config.toml
num_key_value_heads = 2
head_dim = 64
intermediate_size = 384
norm_place = "pre"
qk_norm = false
attn_scale = 0.125
bias = "none"
init = "orth"
init_std_down = 0.0
beta1 = 0.95
beta2 = 0.95
decay_shape = "linear"
batch_tokens = [16384, 32768, 49152]
doc_mask = true
train_tokens = 123600000
Each number is 128 + 24 x the weight over its row's rms, rounded and kept within 0 to 255. Layers, rows and columns count from 0. Numbers have three digits each. The size before them is the row's rms in percent of the matrix's.

# up: layer 6 MLP up, 384x96, rms 0.0899, rows 109-122, columns 0-95
# down: layer 6 MLP down (transposed), 384x96, rms 0.0815, rows 109-122, columns 0-95
up109 102:133097138144131126086175094122157123192125125148130163138109148147106164119102122089141117142102113085128146161115121131117111127111142120150125114171110165132090111057142127153110146084135167138137107109118142153137162127118169122102117135136107094104136100163155166135105106138169134133
down109 107:181109109093144143156097159128109137115108079139101100182125108181112134121140118145123150136162141140127103090095155151126101129114097123120123131138147110164144147172135096138099077144135074148110143128135083107101128112125090117134120104106144103112137135094100137086159130138121116159
up110 118:122102166097120129140121118141113152119108130159141145101106081168150155105141152089119128115100149139098160134127092129132138118100139084120095130068159141110091155102149110131155126117147129093093160116153150119110179151119119129114118091146075146107152123163154144117131132161141173155
down110 115:139081153109147128090126107124123095114117143175136112110152153123162125129137083115174150122187138134108166165132144150101139168144119126126158100092136104103149136135134128096112125106163116123127135153169138163104089156117104120120175134130144121118154115127162117190120140121084165128
up111 063:140144139175101159118125127125119105138107127122141125168123155124178173138112158124108115116093132145132142155106130131135188171148164100096125140125153152144106129138134148120162117150157135144120083143129100126168104161113125093140159123136084098089128121127069111138104113126065102115
down111 059:162134110112149084116163106116132133103149120088082140112139089169116074110120137137141138134174106166164133079140100129107156087088132108127114166105116090134144131127107148135104160149120130121096120116123134139128163084128116143127101118088173148138111129120187125100135117141130156144
up112 119:102179109089162110171143168117132101141130098111130113157122125136147129134117126130103137103122147122152121133123076094139141104122127113105081137125106203121106115108169157113085140105102191141128135119109165125085156146118147139153166153130102103118119120101124100136127151157141152118
down112 120:111129122152112118118117094109133078139168132094139162093141088116114143142128125132043143154137127103105119113147079161104125125119116124129136142131153105083136172116080145180124158092131130126098143122145129135124175128176157108147153080139136110108145092127135146134126111121137154125
up113 119:099158124158124112082192108146104127140124157134141134125162140115090121108127099146133114138113095130155134122125150167088123134100137099154098141106149117138119107112127155164108186101115100172101139120168149132131123131106144126143150133094101086132088130112151180099131113135101127075
down113 125:099116120120093120106111129106080094146143137085071131093079167121109107118093151086124102114156160127166107167114120137104184143123084133109124110117130132117127144141144099150138112086144116138094186157129117136127140114154154121118122136153137141104091115128147169127087113129108121127
up114 100:105137127137086146146104165148126132113116102120121139115131130185131129132203118148159119064114138122121124156134121119121174122143121120115127177157144130133138109151143143109120145142129071155091121071153165135139097137134121123153116140080123147109145083121131127142076112174109141123
down114 109:169112102123161095139177108133124144143138166126133125133117104080122122109115131096111145166126096112164140135080165159136123124127119112131135100139101113136128100124106097120118146067137173081108129131097060141122134135142131158100122115131163123149159181125103153113136176115132151126
up115 114:113124119138123102112094128112099115198145080199110079135126163155170105084094137123104123109145123123111155153138143128121120094133141073077120104117114135141103096154127124132155145130139108105101106134151145126158098130112137135107138150118110109094135152102124096147128167150113109145
down115 110:156156133112148152120126147145137150157111130067162114125120091113101153119140126146113104132135118187125095109166121132089185168125140186158151157169151102090129138130103102154137114109085138095097140149084122127125153085131108166130115133148135126121156113144118125124128098133129158112
up116 076:131122130176159137143098145137129117129107108125103139129142096121093117135148122176146154104105131105101098138102121146116128121132154121133138150149125121105111157162183101113072150119157069115071138133138184132139137124185143151169151116112104114124127083120141107152098101117094118141
down116 079:111121133109102115121108093183067146122144119142128104137189147117155125143118087109091116133128113081155182142138114135106123117133148123125163142128127153154105098109140131128140112101109154112130110115119075129144139186084133127158145151137088117152092149128085114128130114150156149160
up117 106:112102133132122103126129129107106149145167145177148125123116128160163095158069135118117153144112134120165141102148130158105104104132129101097083059138104148146128125142145176131120124166088140137100131155169155164140090150154151163131124126093110131133121097120134156123151120098165151144
down117 106:115140111145139163150124164093128103156073190134144127082109111089122143124183117140102137139135145119119143131142109117095123155126162166104140125137159088147134104184124094127155104117112129155120153104172153144170102137117147154104151127118126093116116136123142153157149145105093097140
up118 120:156130114128118085151093097131133117124147103124122133107121165110147131097119103141118071130129084111178096150184111133132122111143158113112178102168183148097147133131143113161148109110116101102133116127154119119166105090155101121131081140141144157128176142130121093154113114133113139111
down118 127:095116101128172156113124122163105134153113198147139142152135133129152113192131154169136113090174116083117110086100154132092144149121114132119125180107107119109126138097145100102138119103120161109115142152095147116150129156147104119127119144107099111104115096163143101111113136138155158115
up119 012:148147089136149087140039159154140128139138143137139114123123139149147133117110114109130117093149184118121150131166109117124137115130140126124125133103072156104120100163163140175143144138126150086120125134167143154137109125159172122173125119122103082130168108088139122148129133165129130113
down119 011:128100134105117120140163118143145166136084131133171124127127131130070134052124108117135153155093136120088148144141162175160125178099132111135096150132110156132103143104166125100144124163116114157142166131131075136165119158104105137110095112130134117113130165140140118126138149138105102155
up120 114:142104150134133124078102100145145131170122119123144138101117145100146157105123129150082147146164090142102121122154081087102110141120117148093120128090109160108098129126134116146115152139104170121158110150129166102132140111131144138130126115203086091164154133128124076097133104139151113146
down120 115:146148128140140146154133133095115089104164121144102100148145118101112100125149150144153092129165137145143141144099104153148137154104144085112112104103169115173169161101100124150119145096147148083124128152120120105091131128126093101099123117166122122145155153088100202142116100126146110122
up121 115:109092112142131132136161101110117127118159140115119166156122153138091149127136120162118139133132137107101137120081120165127114109115147107125123134154102154148103184124130124150154084126119175136076123144143133154117123107183189140089129085128123118133140148151080080098163101107140106119
down121 112:133119107140165115133163146076108082154097097135153134146162128140117144114122113138130191172122120165080124128110122146124129163162092152124127151125108134170119097080114132154107139108108131151108114095101130118162108111172137095135101156133133120094158127118085114158128120108130100167
up122 109:096122101122098126104121172128104120106090131119093127113100128096126126144107109119145131095102148127107152134116137106099133109122128124050109106101069164122134127073137153152127128099125146112087096163150119124119092147097153103137094112140141107114139150160139195130115159123129104112
down122 103:145089133100091125105110145119125147158152124099159123110149171155122082157113063098121128113144123105170153133120120142108118176106166112137127123168113138156136160122129115101101147126159124105139132153148113108090152120134134130150169174108088150141152124098142107158159108134105084153